Each number is 128 + 24 x the weight over its row's rms, rounded and kept within 0 to 255. Layers, rows and columns count from 0. Numbers have three digits each. The size before them is the row's rms in percent of the matrix's.

# layer 6 MLP up, 1024x384, rms 0.0441, rows 458-551, columns 0-47
101:104105072128127131083117133123153117123151145116146123151166148146105153123117121143092131126161097148163084142121154171171134145116125096122138
100:126130146117168127155138106155127110117139120117091105098170114149144161108159102120142068127127083136110103153156161119128112116158117143141138
097:102103096120109130076092127099106122127118081119120134138124104144128111119078107125098147112106122085149129174150098164125095110118132150130122
104:101094095106127102111135149097094130110121139128110093132148119147110098138155122144142178136165112134164138171139110134138195131117145156152109
100:153114115101110106112149098084122161099113121131161133105124151155138154160110131151150150100156105176143102120158107104154124103081132113156108
097:165128134136113157110120121113112093114146110149126148126080124175167154123189111133089115099165122148109122150136089148167125130135155142150116
098:146109095139136142103068162108107133131131135090146145125140095130105163149148123140141148093152119103108136135100084146098119113089147121111123
099:153142156123104100140136154104145111090131143108096154114148153144125124114083168128140167143128127130108147177137156136139150148119075097083140
102:112109141102111142153106102127137116157134075131120152105125103127139084085120096129162161146140085060150123161156151172150134166143100118172090
100:157130110145140118148116127145152124114134135127111107158089096098107122119132143132117138132168136140125152183126124132133153099078173133084139
095:154124154116088103102135107157107167126176114128147146141164146114148137117123156106108084121103120092121155142145118088089118117066135113113119
100:131161155152114072108133111082153122123138117129173159108161092094185117156105109125162121101104116141093111181092112131155131113079133110172127
099:117133058144129145142125112130133136101120126159139155116112145136151156139186151130170143097149115104155140120120126101172129154111140120151099
099:160173122136141143090074112159147168135123118094104124152132137130134143151120129133113128139111157145141086088104110130161124125106154141096106
103:088091117095123095080135149165132120156099135127107089143148126122110152112135145176126095133103132087162163145099106128110125106206073108159102
099:105150154137138118136134140133162156137159155156139116145104133160123151128129143113117143102149132145102147112159132107102121111091114149129194
102:145127081147122115110147111130147144143157097170074185097117108155139135141169134102129134133129162142152161108175114104119132124111120151144146
104:142136137135129107132107131127165144134127157125160160140155144113119102088114118159132176129154140114140124177114163140084129160111108148095164
100:124096114103113109120135128157133125151131104175120136107114111108145120135120088123116144120156162133159143112125113145158121143101151144142080
099:133095091087073151191166146168155147141150141123164115190112162167113104105165097159119118152100091137168114156145088110157176161150126104087158
100:168141126085166101134091098160131119075139095164157095173117128126125148151147138105133132111105108142102136116141166126146103124099123144141091
099:143116141098085092137136140104141144149142139121122115172078133143175108156135140171130139129113130098153091147132128108126122150114158105154121
098:161096118089166148170130102150164088135123100153122136153129122105126086151153131162150144153162111154114118087139139131135150122102135110109127
101:145153112114126117090097140121108155147102143156096118130161152103169164164130133140096153136143150140112154161090107141111146114134146132138152
098:126117138117175155113100133112133136140112084148113105175149158132082083142159131106139146127088090199142164138112168122129098157192117127126183
101:153111157149140128116137123103122064097141150125113145094097140115150133107111120124101122149143127125148181143140125139110146116119128162078095
102:105132130141129118092164128122087118125134158158153128114120150180123101146065130157135122138113144092089152140166106150150141142097103104091114
103:121127174110152159161138100139097124151093143155150091180138117130166184094170135141115103126151113118125136163096100103137154159134140122110115
104:106137103107163144111106094140120137093161123117105103087133118092141096124093098122105126145150103160100125107103166121138079125131156125137119
103:165167134147152137122130147115097108171156147084160156113116175105120098091091125106103110163149135105100131101106130103168109123179140153099141
098:108110117124144081099131085141092102113135115122156104138126123126171111136120134096101144162095131123176127133125167148120117123128137170151131
098:135124111081094128108120143095168154166089159084126142145186139089100095137120088118104103108123120135106104118102069074125150110153128115146192
100:119124119135089146133091133154085164095102095166109150086145139099111091120148076126153095103123089098146143095166156169141097108133146125154116
096:157150106127108122138101136105131093153128144117114170115117135114133144127156114065132098138169130100095132111128152138127104143128158113120129
101:116118135101126122143090149129123116125104135101113120167134164131152111154138143169104135119108113120139102095116143094102123132146112133108095
095:144098142131122146132096110114127146108174201098142127131120151136116151140124094088138139126130103122151090107135127155138124093150129162087143
097:152133119141132165166093127148097106097133130155114180145121084123150156116158121142122157152159155169134146142127175112109160099086141104134166
105:174143121147096102152110111143132131124124145106135134104099080161160159119116152139080147124146144103103133148134111106154140119075121096094162
100:123106118134144082155138124130144167128176108114114124106133126145128168105126135115165111150143140133082144176160147160163143129087154105120150
097:172108131113156149107097129135117109172118142154104132139094142137122152116157115140150172139134097115108137132128156094095077102144112113104150
100:133128171163123104119134096158110146102152115089111109106108147111139119092113112129123063096084136147107087154110081127118134142115143079102161
103:104120143086103147150136112163120173097087140142085179128091123122105112121084103126134136111139127131122114095113134144107123151172115141139142
098:082103082144098150113135127089153147157100134151074123123145137118118166123143146152148192124123160123106159101155103125149159140149111091144088
099:115105111101123086146136138140132116165117126141152169147135145125136126136097099128111120156151151130117127180114097140138116120118143142124150
099:096086128133112091157104166108107107118179150154126142113125087134142104122130122099124117102116147155126135109120158134091089115135080138140127
103:141132146106083118136150138139156129165123152151127116080107161110138136148103119093157129099116152125108081161145114111142143129101131121130127
103:138165115135094111095124099133098118104099132146108160113130137127143139130107132085127139141137145159149103100151103105134147115137099105121105
104:135117119068114106126086131161154102156100113132108101128085108139151169106110104130139144161126134123166112108109102117143142117164163116141103
096:109101129158085144108115092171132146164139170113086117075138161117108155158094098085119138148139143154103129139141126149116171155067150119115124
096:131158142125103130129118110163099104099102125123150155143121101091117137132116136125093147117143159127078143146099167179131086170102159104151163
102:156087058119117167102095175127153174147114105129117125118140119145126138151070116157158111142104112135088121124126106105113176125157117137116118
101:141117110148109165135127121143100140161136120167124150131126129148141154117119093128131129111130066126156131144107152106096135105102110156148160
103:127147134088118113177125169131091162134074163130122103129109139150083121087127118168124107133092181171171105088134086119087090143130078169132108
098:115128134099125083138173134104121157152100089136111143178149085130119146151122141088143160135164119101109077159126129147169111105113122123135110
099:135107111124100092135136106153140107152095134140152129157121170151116138152085137113111099138133140115119155101134091113160153154109163127106142
098:127127108103086080098115112135130145129099096142122112139127122126167114126172153163131137138155132115118167159167093137154147132146120138117157
095:129127161124147123149131119116145139130101123154102120141170139158147148152157124129162162130128116123156138157098152150128108131106161105085115
101:128146140147113160116136128131154133159106166148107126167125077113138145139186151151129128140123133125117105173104102151137139143112126127106113
094:135111121188097165166099149130177109111174128165129141164140143134153140127187094151136140152105141135148132162137105157137087153163173133124148
098:121154151152140118142120126123129136128099148144132160138108142127152129148181142106159086122094099144137120132116154090150158114110172152107120
103:103094105116098081151129109128081161087094114167145135161155085131095107170131125144148144136141126124128129149136122138109135144080179093119132
102:142137092120133119126134100132180082069116146114123106122132131147112108137132136093106142118122156101109155145103126079124108143133101094153147
102:136081145119135151152146097119113095079138129101113162128109079098157115117185092146171168136117144104070150128089084118122137148168149131116119
100:142126139119136132082138110120177126156130141118100137121158137152108142172124119116152095116107110136149117127076142126139105124136147108142112
099:103148146170157147108137126107162130101160137079149100133114192069117131122168162131144136097106122119114134159152103112122150144122113111131181
100:133107148135117149094119120134103173141170117091133169095158110105114122125089104148132174133154096137143138097160164124119106158117081145144115
099:093119099100158177111139146147107141157131118130112149089123108124130153125121152099128104145114118159120155117137158133137138114144130107125118
102:146127143120150090126124132116152086152099122115103166141153139130098163104124114114101150114097112098153135074142087067149130139146116111139130
099:112126146095135103166107121121141152097131106144114155118091136110104160163143109119090118153149139157149059151109157124104122112119106122138109
096:134108153173092142101141114094116134111157121124133125152077137150116162107147168150098146126132119095171160172158118129168151143146152146111111
100:138167118126173128143159167123106147137141128163180090173086127111143136097118144141129125108128128113135107168110122115119162127112132120090142
100:093130103089142173133164117142115115147126130155133128117165138142114146117144108154155159116147116094145101154107138120144141126145103132141180
101:137111146140141128098111113109113134160087163129134114125151146115152081163137092109103103104117132139126130112087125138103107118103145141143179
104:114142114147129142135131128101150157176159125057111089090139125119091123109140094086145120067115085131181104155114142106162120134136136170113172
103:104141129117122145139166066137124152092162102175113162101126102125145149143147106152119061133160130143087129157150124117099134127100105108102133
109:105165148162118090149125127107164160160150186079152125089089153121142134149093137167120145122111143071132133092123138145133081134113111090143139
101:132109131105129168160097118118113102133166126141117117150119124114122109099126099130148175105128112096142154177124131132126055146134150100100129
102:110124132149154146159134100101093094095105147096136158134115128123172167104138117111094094112131143125101109123120131102124126132119128115131126
099:129144135105128118122127120086142136127113109100102109094172147089139155120076106153077108121168130163091170109142074180110135157128108130112131
102:108134091116138106109102145144144144123129158117122131082136151107144144138118132119148099082094159093152141155148131117132125102154137130091135
098:106112132146120121150095128173122104136121154079147148157140107150134124126091133086156111176129100130092139183148134179128128106162110126164126
101:144149135151117112097146098115108102111142102087152180155159163079181079115136157156144120158128123132115171146140155162172141131098131112097085
100:084140117116130131138122099122098153120118167148095166092169135112139096130093174116150129152105120129142114163121170134099129102095127112154154
100:143101157091134096089119122142161059123161143170127066147111126093162093132132133102162181154146117137125136103169089154111130150147125130154152
104:149126119135142104147149107158169119126156094150124125088103149136124102094113133151150155155131122148109104112074090120104145154199121162139119
099:133153098114132076131169141129152097117141140112133094136116170095125145144111120090127136113133111155107135083078113106124111123100125108152124
097:088119113180122160154149167111105160139169123096132096146153139157120142132146104133104146121123097106153105133126122132122157156110086131156125
095:164152149109124108147107115130129141098119152098135143139127110193152142146162113147158169107130111086147155148108140160156110162120173127146093
100:122139123127126140149095141087156125138152126101121106125170145156137160145139126121109143118120115156099104131127102120143142106148134102136122
105:140127157111123140140108122107147153133175101107171108151126145130141121107043159130135135148160097146158140151133121118108143131096156104143155
102:163148159150138117109135153130145117146154111088132161137168101150138149180107150111171150146149101135104125126113128084104148117121147111143094
105:095133132138133116120142106121169119097129153131095148163178120137090135112144161150139144157159125148128096100099100071141110150132117099116138
101:114147145146091104101114114138163148097094120139125135137150136171120104149096126101155132145178166098136104154154092157136125133116156103162105
097:137146118159152158122093135130101114130129159150169137123094092126104101107096107091114148153134152150131138129156128124099107106135133143070142
# layer 6 MLP down (transposed), 1024x384, rms 0.0386, rows 458-551, columns 0-47
102:117156076127134140098162127089145122139133142128140092107094138152086111092153108117137093148118115117114112116136127167138142128119163141176177
098:110134107143133107078143108121119170127096040126150105159145107106135123144113126112105142080134173149118161165143079099126150153154116112138133
094:104155147126119110122101109124166145115130143122128081132115123142141168162073154146112134151094140115146132137117132112149171129099143119138121
105:127148123151140080096128115163163112150124082174094156137133140120124133117114134103122102129113149142104091088176144097137114087144164167109135
104:115133100171150112115170162119130144124130098061143110083094132129141131116133136146121116140116103100100128110127124161105118132148086174146124
097:178108135128102133116142100177165197145122129105151153140113159138138102143107150146130132158134122143107120135124105156140125091141099099141100
099:118119117121071126084127121140123160139133106147099104165116150165149129152141124064144145161135124129131159127129113164127101089149147151124114
101:141171120099146129154143146129130088102108122122104125093132118159106130081095120128123135150142143134084114169067097161135106141112119152132112
103:128098126156153116150153109124138137132145109158081140120115122148138075150107134149169126134109114108134120161167112080111125144167130126103111
100:125154126139131161148109138089116097123117136070116110152082096142123117136097141131125118155138128168142131157141097102098119147094196130120120
098:149124147128125117069172079151137168170118112171177085136139142118155115143097104115111106089152130106127131094171141123145102099134121119129116
102:107134125114120144102142114059104117158142103138135139130145146127160097109094112120109090091091157115158067146056122159133127142078133139137108
098:140119078143132108150144127101106146106145137128122139146137177125112188139125131109128121129137111120099137070127154134115156126123140104151118
100:164148143114138086143142127158124184142096081152126124097126133110169097110114133099168152131135145149130162190173066092126132136139204128122080
104:118126111175104073145148141159131121123105078135140096111124138082102157129136136146119129152144139143109202136130144140153125178177152095179125
102:134139168092114152121095169111149133137143147150103100153120137151106117162126162124126162129148149095128168108157140116101131112077124087140146
102:115086135153093151126140104107174106132144161113132158130164169116136122162177135124171118127112105140095155206112150156145121180120143122160151
104:116156162170118106097150117105128141099141157089117125138135123121146097127107167152104153110097145161146134104132087128119170080146113133122150
102:119095126110125157104148153146172075130095133136136133115100138122136157095139112170131134128146174114104124110147109123172166106133136102108128
101:152134144146132144128161116168112129166101157119144091107177165138147132124133106119126115134163145132089150121108141123111087151131101177089124
095:116120081130113118111109151149120113147095139140119128093149152127133099152156110128168118123151151126113138108106143142118109203153086135097149
099:141106097155098101121088127111122100120091163138092155102131122151193162186126114138100118132117122117131112089107115124129121154106144096146093
097:111125124118133110125109094145098128138152104183106059134137133115131112119122082187085104138136100087121168104085116126152114089117061155143150
102:130115113136140102108171130155117090123127158104176125110117105147118156194085110159106126138127105117144140122113112114112074125110129137150118
100:121077098072148158144133104098117138117113119140163176123161137121164141116102116140119129124130137115132086111122147133116105181130130167156139
099:101127125116136147129108121124113144167140119165131093145128115130144129127096116168173123073144130087142072093116166119121132138115161144137148
104:093125114146148097130144128152118138149139160148139112125119110121153122091108154139165143155083151110125149104140083147122125103162129107135120
104:111150125097132170141153132129093131122106133100132159153120151109153138126113141102114111117088133109160139114072116149151091215130128125134155
106:124120109102106127127156074148137141123145126166092082139136141144137099162127122130121111121122123114091160132101123137128075138158121133118102
098:139136158151153163150108110157139094099156115136081159134096109122113167120117094140114147111125110162107136134091134107152161153146047129109099
096:102092111143132117085156074144113135120127075130130115125161168104121153139132191121188175119115114143115142144136139147128140161130094126102099
098:151135145127120164105098141115123154165136108123124145100126130098123130128131119089164112178116144117149153126123131128149112189101110095155153
103:071122153126113135176126152106100105120165116133117148102136136099103132128091087097131114145157138102152130088155133140100141084146134146142169
095:142120140146133127136082157098169095133117129103124154113142133154137174121143150115122100109124154140140141175104135132113111094110112091133121
099:127175101149188178137130126120159145109122091104148113144143111082140096122119112151149100161147125108133102089110133097147082158140127115135152
093:130134145131117103144163164126142103113093113160115101126082123112124110118136080181130102157166146135142132099081120145127115197090115115154133
097:125150150127115166077140115145104153123156076142113128149148119111114149090090068135150133144158130123149168140147128135119160109135141130120142
102:183149098101098120171122127128119151125110152165138125096133050126136134151099165134129139129111133121090156127124115113141182142077098120120133
103:119105081146145162155166129138148151098110165142147152122131148123114173095106150126086133116116140091104110166137124129097107085128139161139166
096:121107130122114155094122109110125093126094166150128062176131096153123095181117143152131114096136162133113136153104115157144140111122163118098167
096:109162200111141082128128124124136134189157120120100122070140119085150073111111100105148076058154138162082137140103134108093130098100098156149159
103:139146124091102154100132117143155080118121144130133120162102137114086128127097124150120128096111153126118112149121156158118088197142121140118117
097:110105096142121124109138156085142167148109128118096165143109133113104127170104141119147114081124132086109120111129095101158153142129163129120174
102:114129154094103139168118134137128120166125135155143141153146137147141132125107126106140152159120147170123152138150118106180173144121150112136134
097:132150166125160131098113126147146135110149134143105127142112078129146137156138111178144127150083128120062142150088133115128107097089108118145150
103:160171172125086127113109155141142080076155150144120136096125140120123158140127098097106123131165120141093106145133117118146148110151125119151131
101:103150118144140106145106142137091137138107144155135134168130167124128108133134144149119116128109135123111122106114144127102134182153114123108104
105:179134186138118111102169169142165143111089135159101113136146126149123149121131138130148108124148141104139146139175136099131129082142104167122131
095:118134123110158211110085144148141107158139118181143151116173140126119158153154110118116103099125129148141133122134171142121128143105133140110132
096:143133089164125107114101142124128135147139158138097141137133133131163151124149145132157138102107098153132138110140116113161121088169155132135100
102:167098103186116176084133177114200091103137120157175179124135123143153161160148090132169152123146143086109175139176169144116117139115145114146128
104:164151124137143150141132158123115150137113132162155146123103131136132145124144128141080135138170082121151081137151182158079105102069130091124139
100:100175130102129097141140159108110153169139103102124088089140152115108107113115137140158153159139129153104129139139119101109125147143106143128128
102:167152109143114120126157121167135114115116106119150126118123153152138091130107129098114156134147093100093117184144109151129121103119141136127163
097:142128157118109141150163141073112094128109134144137137181144076110101105120106122100099095116133134114076133126102152089116129118148123136126132
100:118150137104146113085191148103127117157151100119129090099165114119118131101150123125168103144110124122147126128155176136128139147156154110133198
093:100131100119108114112161142161111166088118125114144139151114130116133114134126109107097097162130162098147140111123108138104105169100173125115148
104:131160096096131113154111130136154153161135162141120095139133123095093142122127144152127171109126147144069130159156088142108150144108140138122150
093:146161141097175136131097109160182166159167116146082112125139134135130156096177133134152097127144099103101156123154108147172144073139133156141079
099:092111150143094113133173150145095149150109149141149146154107130072159123106169135089152089149125102121125116141103128127171174103161161165147150
102:114143150121093120132147174153069158100156096179161143163148085124113128165115149139130129094136154143092133163124096142144181086145141104129140
102:074095119108144129162145107139110078114112189145111128098177136105113160176145128110108125148129103124108109143136136142163114122188068133106112
099:113161154125152125106111109123148088093123129155119157113132146129134154125123131155122110131137138129117149103105143081116158127153133156122128
101:125120093112131099123151130136137108147149128079101154167130142167155118157107140149120107148110098066131114132168143108121116118108156179119149
096:133142119169132171156146156158110141116149124118118115108122146121149116078119140126099133119083141130125124168168127153086128094134135099146118
098:135093163133128128143114093163111131086155140139115109134144153173143134090143100104094132144135127149066135124166100128088155125154154123103091
101:127147120171195114115125182164137131132124164085125168120146099143112142069102151108135150119130130159120129102130150108162060108139142107099115
102:118089102147158103132147111182126123140120113105099118097148109099131147138132092129126142109108102112118115136107105146080132159130138150118143
101:136100126163088105176125114119144130091128150121130116095106137112092139100171138138123125153086134088123112128113107117133148095106163153116118
097:172167122139130146154121191134128119126108119126162147182164164101132131131128121095120147121127135105115095120065085089119117090127107158146145
103:117146108126155138073149156111133145124123161106141135158130118129161139152108150171141120117129069085163110142100109116122125113130130158127145
102:106110119153146113103179116170091115137157116133137112148150112136111145120125144137070109125114081100150116157078100097105168076098137110133117
096:149127161137135127098148114129116122136105143109130127162112172104111128136152120157157106120110134134150134158104138135144114162112134121087093
106:145088119110144111124137115117111102149149151082167098128117079147144143106092118101102138099116108166147164179151110127112136126141111145055136
102:116131156119144129111139099097125133093120112172134148121142094129147135161107157124121148118142127158106076103082136096152104136140081162126094
112:124181142144157118123149118126105127156102117118144088083099145152087128067119072143134136160116139098122149135125150149110095138107108125155072
098:162111109097097165150112110101111121165165114140124145170057208097107139107130097087106117140179139106125119200135142119106116145133125133170146
103:150120202146110146147144127139074128146136125109152156135102098125131134109163067111155137133162127115173134121167155147157086136112124146130102
101:095145110114150115115130133143126095127140147119112095123129171106153175182157093150101104160115104130167116091108127101111141072130114153113134
099:117138085098179132104152100113102154161111138133170123149139166135132104099131102133117129118152127124094115098169102116149153149145157129074154
102:169099124141128135085118127132111122096107144106156164114136115128128150130108130106117096124128121157098117147134096155125121150162150114182132
102:130096142143158126127148082120087186116131084113145142116138135162133127125134127147092198162135122126138154165112160144116133163096138128110144
099:140138114109102101099117103147133145162105106109127167135134122149131116098139147102138125179122146156074116105127148134105115070188121120131131
100:121075141137128109099146114117151080103127107143088149153164094128213158118097117091108132170132169098121149115151122119124160118122122150117150
102:129122174133166135125124131152123088102136108181138125124121136127101139126157122130095103095154124167156152108099112094121132010143155158140163
101:105171131100133113107120148164146120087166150131135095150120180140154120169157145113124137129107133133133159103150103125144131119126170098177121
093:088151117149113120162146155107087171171118083122116136139144133122145134105163119086153107155149120136131104139161120129082172094133122133129114
094:129124124103135154117136145105154145137093148132175139159126153145144166094135122122127143148147128089106117136101109097107164140095124160147157
100:148127132136109167140147114104136129091126175133150175115125108152132130140118166126126145105085120128126139118125135148167104124161151140158142
105:184137154126160126132092158146125084096140180150143100154112100131100111169126169124144133126098130118130113130165106113098137136158139127144166
104:135117151169100134124168149162128109111141140148150135130128130105123106142096130108157145125142147129132143101121098092152185137114139117147128
108:155128098121164106112143125126130134139100101130087145105160123137100193105127150164175112079124137128119149170121143144164113162144123133158139
097:089144143147141131093124140108126156100107109140130110104154129146115119127104129127119142166138113161101143153113164127085144140145127108136159
098:148095137122138150125173132108085147160112131111135147104195126170139173157118128098089106158147110095190183124133170100105100088155118136131126
# layer 6 MLP gate, 1024x384, rms 0.0461, rows 459-552, columns 0-47
096:130101087083140149157182140140158145142163114143120157187139119107125127137107128171110146122120101136141123131112127099140122137117108164097113
097:158153125118119166107130141084118122100102172144135131174124097153094177150123117066150170164151160110079128115148161138100110136114153117088125
102:140124152161102097090109091144174131123155148102130145136124106131116127088142139139115147132103118110144131144123135159120086121179135100139130
106:158081145160132131129147100127156112116167145146116117117132127142089099107133156142098121152101122116125086157153153150134108108142142162083135
099:123105123124124127121102098113121132087178137117101105138151086132140126136131138124094114152128111082155155134142106148126118150141169142130106
106:138166085136108089097094118151110136119146109178114136143127143147115103097124108145140107157134111094100136164169124112139086091141098151101114
100:110127168132114133151100157106108177116102105163143118183151140137140161121137145127144153084156110110082061137113128131153120109110154104125154
112:109106104142174114138147128180132090154120148127160102168108088133121121092121166115130122077117141144100133164139125118121159097119130127111121
102:140128148114151072140109112121137142073093137108113148131096098140108126126141182133141116141128148088128130142150143153143123087137156118112090
101:138073116097147092113154147110139113122074119126138086122137164129106147143116104164143134135180124114157108092121118128113111128151142138143131
098:172145095141124079173125113116120111073161152111148097144141120146047144119079160140138185071138152128139098135141116136108131121107121099130103
106:140082136134171096122124134111136168136139151152100137100121140115110127123098145091136110150093152104093138110165158136140144093106119092106109
102:143147125088115149145158146113122109126147120132126138131110125126117156140135167155079177082171111149101092141159107149165099143116104143111151
101:096103144150094124097145164119130177150124155118114115141100130168129109163121133115129112125149146104143115150162121165090140136160121126155099
103:079120121104150145109190116107139137128135127128112156128136137138142101139131091169115134118154103096148083136151093126134111122072134161152150
102:128111105118130076120059092161141152140161159127113157146126116150079140162144144135132161117147141173146143144123100125099137106164151118125135
102:144101144125132118144137159118140109085141158130068118106143081167157151167171166124121112150123084125150105097125072115136158134095127090092130
103:083121108154110165154129096102128112125134113164116125130156110158107123099152150185112138076147159134138119126099149134152156125162135125117127
098:162122123135125090161158134165150080115140146086108115156098131140128113149094121145129161142144119126152135072123132126090144115110086163112092
103:130092107155086147171099124149129136121105139123119075147117124167111112129166160126133154100136118141143142123142114156144104118159136110126096
104:151100131140159123152152090106116081146083107144155100151093123120094125100146141152126133161127116124120111095118171150105110140148140123115113
101:090155172112147126124130130112102153138119131120115108153129103163149147168096133105101163132126143130108172119173096160103104129158095148164104
100:148128116118138126171122106138149166138103160160130106160100104128106112111125149138111155111124104127109105163130096168131109152165142141129146
099:107139123091121109082083144123111129131106115161119149153140138123137096145148107123128142107098194129137116114109157151132110134119113138082107
096:102136133118100107140075152139122137180159137149124095135194149097111150133110104138127117106158134094169106113140120162119129148123159141173126
103:121134133109128126140099111151149160151150136144126108132121178147094104145098096104148167091111131126120081146145110152112107116176107162107133
101:136164150159148123089171130127166165116123134120105118097124158109132130080105151114109130132138099104101131141152070173139149120108109122099121
099:127109132120109148137140150147140174108110100135093083086151112111105126148139132126116147106120098134149123133156117190075153104132094141120111
100:139101111099156142119136113116138135160129140135126104129131095129140099158109154124129111119159099111121140110189110090117150136106147101132145
101:110124124117163113125131140156148115174118120161107100136117158142136086113109104107138130086116113110096152100159130114086134132110176134161109
097:099101164148165124138136163098132144126131100160136126100137167134106132098169110146164157091117170078082133088120117098125161135128117161123112
100:117128156107166099157152088104125119161116128097156121116161072148117112150085160146110150133155092108092121145107126119104122111145114155110139
098:099135108122152103101159111134142160135134159170120096161139145130156102135139117148113163090067140104165135154164146116113105124138116149081134
101:145120136126114115070124128154122103091098140128090141128121148119092159140161129120132165177103127097097130146121130109098124101133086098128129
095:101081161143086132124110082147091164151112134124121166167154114164151142140147146098110151073143057098103127159119156104121153143186108144083116
092:139128056136137095164133145142141118117149172121109121105112151158144122130111165150129157129108082115126108089091131128150138145111152080171110
101:112135151102129126106146140127102121127090115131100104155102139104145080109091157109142144163099151125161150162120083147135144139168144101141121
101:124118166169130118136153102138152098104175122147126171129150094136101119093107115126128122096128155161171129118168161128117106124137135075108076
095:078138158124113126094120117122143142124124126156166115137117125088170155143134122160154123165109158097119161092146113122130115108103121148184121
098:130147129118122096118075148127091141075094121097091163154154098152149141138148107129131165109106163155124091138167104156092131123091149166136172
099:161106099129130113180111123165153123075113130171104091104135147165098144065120194160158121141138132109201087150120141151108135105126142229132125
100:146102112079144130155164135125085159140154123170116143185133114129102098130108173149135177117108104092149126150186107116159141140126154113124122
099:080074109138137122123091128113155115136124136159135125084151112153146130150090107124122172139126129164146096111108124140146110120120136161127102
102:157138105164092114160135137151123102147141121120097129151086100127119148139104152157089121162166093119100144101150144163123089097131119091154156
108:110106169109155135102135175122156154098146111129114132135134138121117105099172143098110136090107104103099116107142128137152103086106130160093133
101:146115141120097107110150087117170152111140114154126078166142119183154139130137121158163093107142113086134151159134120143173122151176168129110108
102:120138142134104141142153104148090110118133124138150125150131121124118129141139107134118118097133102132112114133133173147134128152158086127068141
100:097071122162102107100105123159181149106101148093083109136078149138125141128102149128164152158153112143107146139124086105117142120146133070104126
096:125109152143123165137136141124139156133156063101132096128118126128133150162140152134088141122130155086147119118101139145126115131106160142126119
099:163104121151172130162130119108152113136158127107102129183148081138084130118103135169131107098111135103163088121167109166114153141151116135125081
101:104125138136099100190182140112137139099164121126122145146143103167125098095111122109089109143117111113101086163120143137188149115103147142156101
099:136087140122164163080114138078096131134120154163103153117104150144110148155110146145114123149117104110107087093115160138145131141158133141129108
100:106095109141129143121138188133122103124100080147117113110108162139128144163134109101142126129088071095128107133122084108157136136126161125144109
094:117098135110096143151107143098117132105146150134123138118154088103113134134138103107122149099107092100114105112104174154122086126131161111159170
098:124150139096149139111167152151161112140164158139125120134122110134063161083141151142099128136108144176111147152110127132130092110093121122127092
100:080137105131130122136151163134155136107162154138135139154089125137089145137141123163081125140195078101129150134146163098114111124101169128147114
102:133159121107131124090128132117152161119153129191125161149094092134122137114147138116124123132136129089112134146114168122137143099126128148120131
095:135102108131096152133123121086135157151115130177119114166093155136109134128169093170160139090105122077112099113102102168084141146102164133183143
099:118088155122112114139140106107104117132169156165092089119102148182171130153083129155095144105125104133107135093169104153167068135164113132100154
100:118111133118117144145093159140112165124170127120167126168144158130117107124128171103111081090141103099117133121100149142115117113087169113137137
101:137132123139132176131166111154102162111134125114123085134110111109115115112114118188140110141132151149104099104131096157127085130191126151139127
100:123129127113170117179115123133145113134117130154127131184142115110134122097098143140168141111178136135078148168153163155108144115091153114149163
102:115149144141103146129117151096166159088137134151143095143089163093151145117174167145099129132120087111157135160157126139154134120141100076101111
102:129154150131122136116158142142166137106135117103136149137129137171158149167118144150129109118144115117165139156194139146130124098148154143116157
097:082150180110161111127185085125138121151102125086161164144129085148136126132105124117078114107104135123110134127107142146135130123136132105114128
102:119117158116159077158105123110129161098092145113158155133111147135139145125077136090188106146114164109114078135090111158135129110122158127148136
103:089115161161119148157157162148116134160132097140074145145142129173126138127126131107141113159077114146094128140167170130123116110131114140110089
100:122126136124107124126096132139201116176111126145137096103191152092107134130126090152108133146136082079063117126167163116121107099112139125149155
098:139144138151129142151100118118130144109144132110159154125153151103083113124122157143148143145110101139128128154123134113145072135107106147133169
098:094111116112131127123154173128161149140175149135116151139102082134158122146130133113118110112144145080134143115123138123162139108168149152151109
100:141141161142150115118166108112125108145177137134106098102136118130091080111104166156173134114106140153115112173112146088156099129084161130117125
103:138072143155154158124142136147115117148115114125102085161136118102074134080101159137130149103110126139124114145171102093121111101153105125121110
101:151146116151112103135179139158162137081184102123138080119134134101147151115149122145118142120083062130123158147140108121148107130120121119135107
099:115106102105159128162116183140151119100108130170103092121098125144104108144102086138103152104123148136127141129125129107135147131161133189121112
108:119091089119150124142150114108080134126169088158124113149128110104132106163140164139144165133101100161106174152137170157131118121152146106114155
101:113124108156158103140112166145117137100121181107152131164123146133100084127105129155160157107144172126131143169170107165120114112138179148086137
106:134100127187129095146137121170135150097126143122128119128111162162131145152103121180076134107162122122120137168113148137129146098158146126139152
101:117114116105147145106132143134108143155161150130131173108123109146139158129122116085097137167144085089133135150172174110122115102106068155128117
094:138162138132109147119100137144191130109163102144079140147170139100131173121076128107133143151096112112142112105095132161125113152115183136146161
104:118147112110134103122165163142113150114130116108122124174175135130125103150151084112148108075132116124102110117132137129149123101112109124116118
097:130142136146159050112107174115152128119078146128101097132119144163106104135152135117112152103170135093138173110132132127153080135130140119098090
095:123148163096095141065117114128106167173110095123096129124173126125108120116096112145090125155126119099130117096119164134091172116144162144136102
102:100112128181125135090169107139119169146115109105128127120140131116136136161115139127068103150137095092133125177115094134141086096150103113092162
098:106129083098135124122144129100101131114134132110146125135128140116132097154122154116149121108135134123151169117098151118092114100064126113090096
103:115137128148143096099133149127114128107099114142156114117096113098094174143102115135129110168091111133089110117104135119128120099163153128123119
097:147160111182135150138119129111106136156141133130143092170133155108128112167131144127100135115112128114109123142143140161112076145142099106073150
094:132129136124159146175115111107116125128126139099141143090080081138141118125147109105118152128148144137114124145113109115165126131115140123141079
100:112137127116136159144129115135143097126129134150060133122164107147106176142142137106121152095114152109100091167133143132137125096106101155122086
108:114106136112133078097115113111118120132143115119105112163114099099085141121074175096111121070176139122164085153160110137129134122123129159129111
098:128104107150138137133127095118108092133104136118104153155149116176117152093096102135104119138147134081160108131118150103096153093126117123112131
104:149110142126159140141134117096158132145114140159100100122170088151127133099118119141107131131143152086165129159186123152118128150148131153157136
102:124145129125137146100140145154156139093106128143142093104174132099087109155098144155126176136100146133115149120136135163152127141134119152093142
099:120101154118119127126121139142116166138143098175086158145141139129149125128152151112107186143116127133111179130119139129164170140130106145109095
097:139127095128112101136159118094143118145161092151141117125118118162087103109130132172117119124169148126141107097150103146106127098184126084090147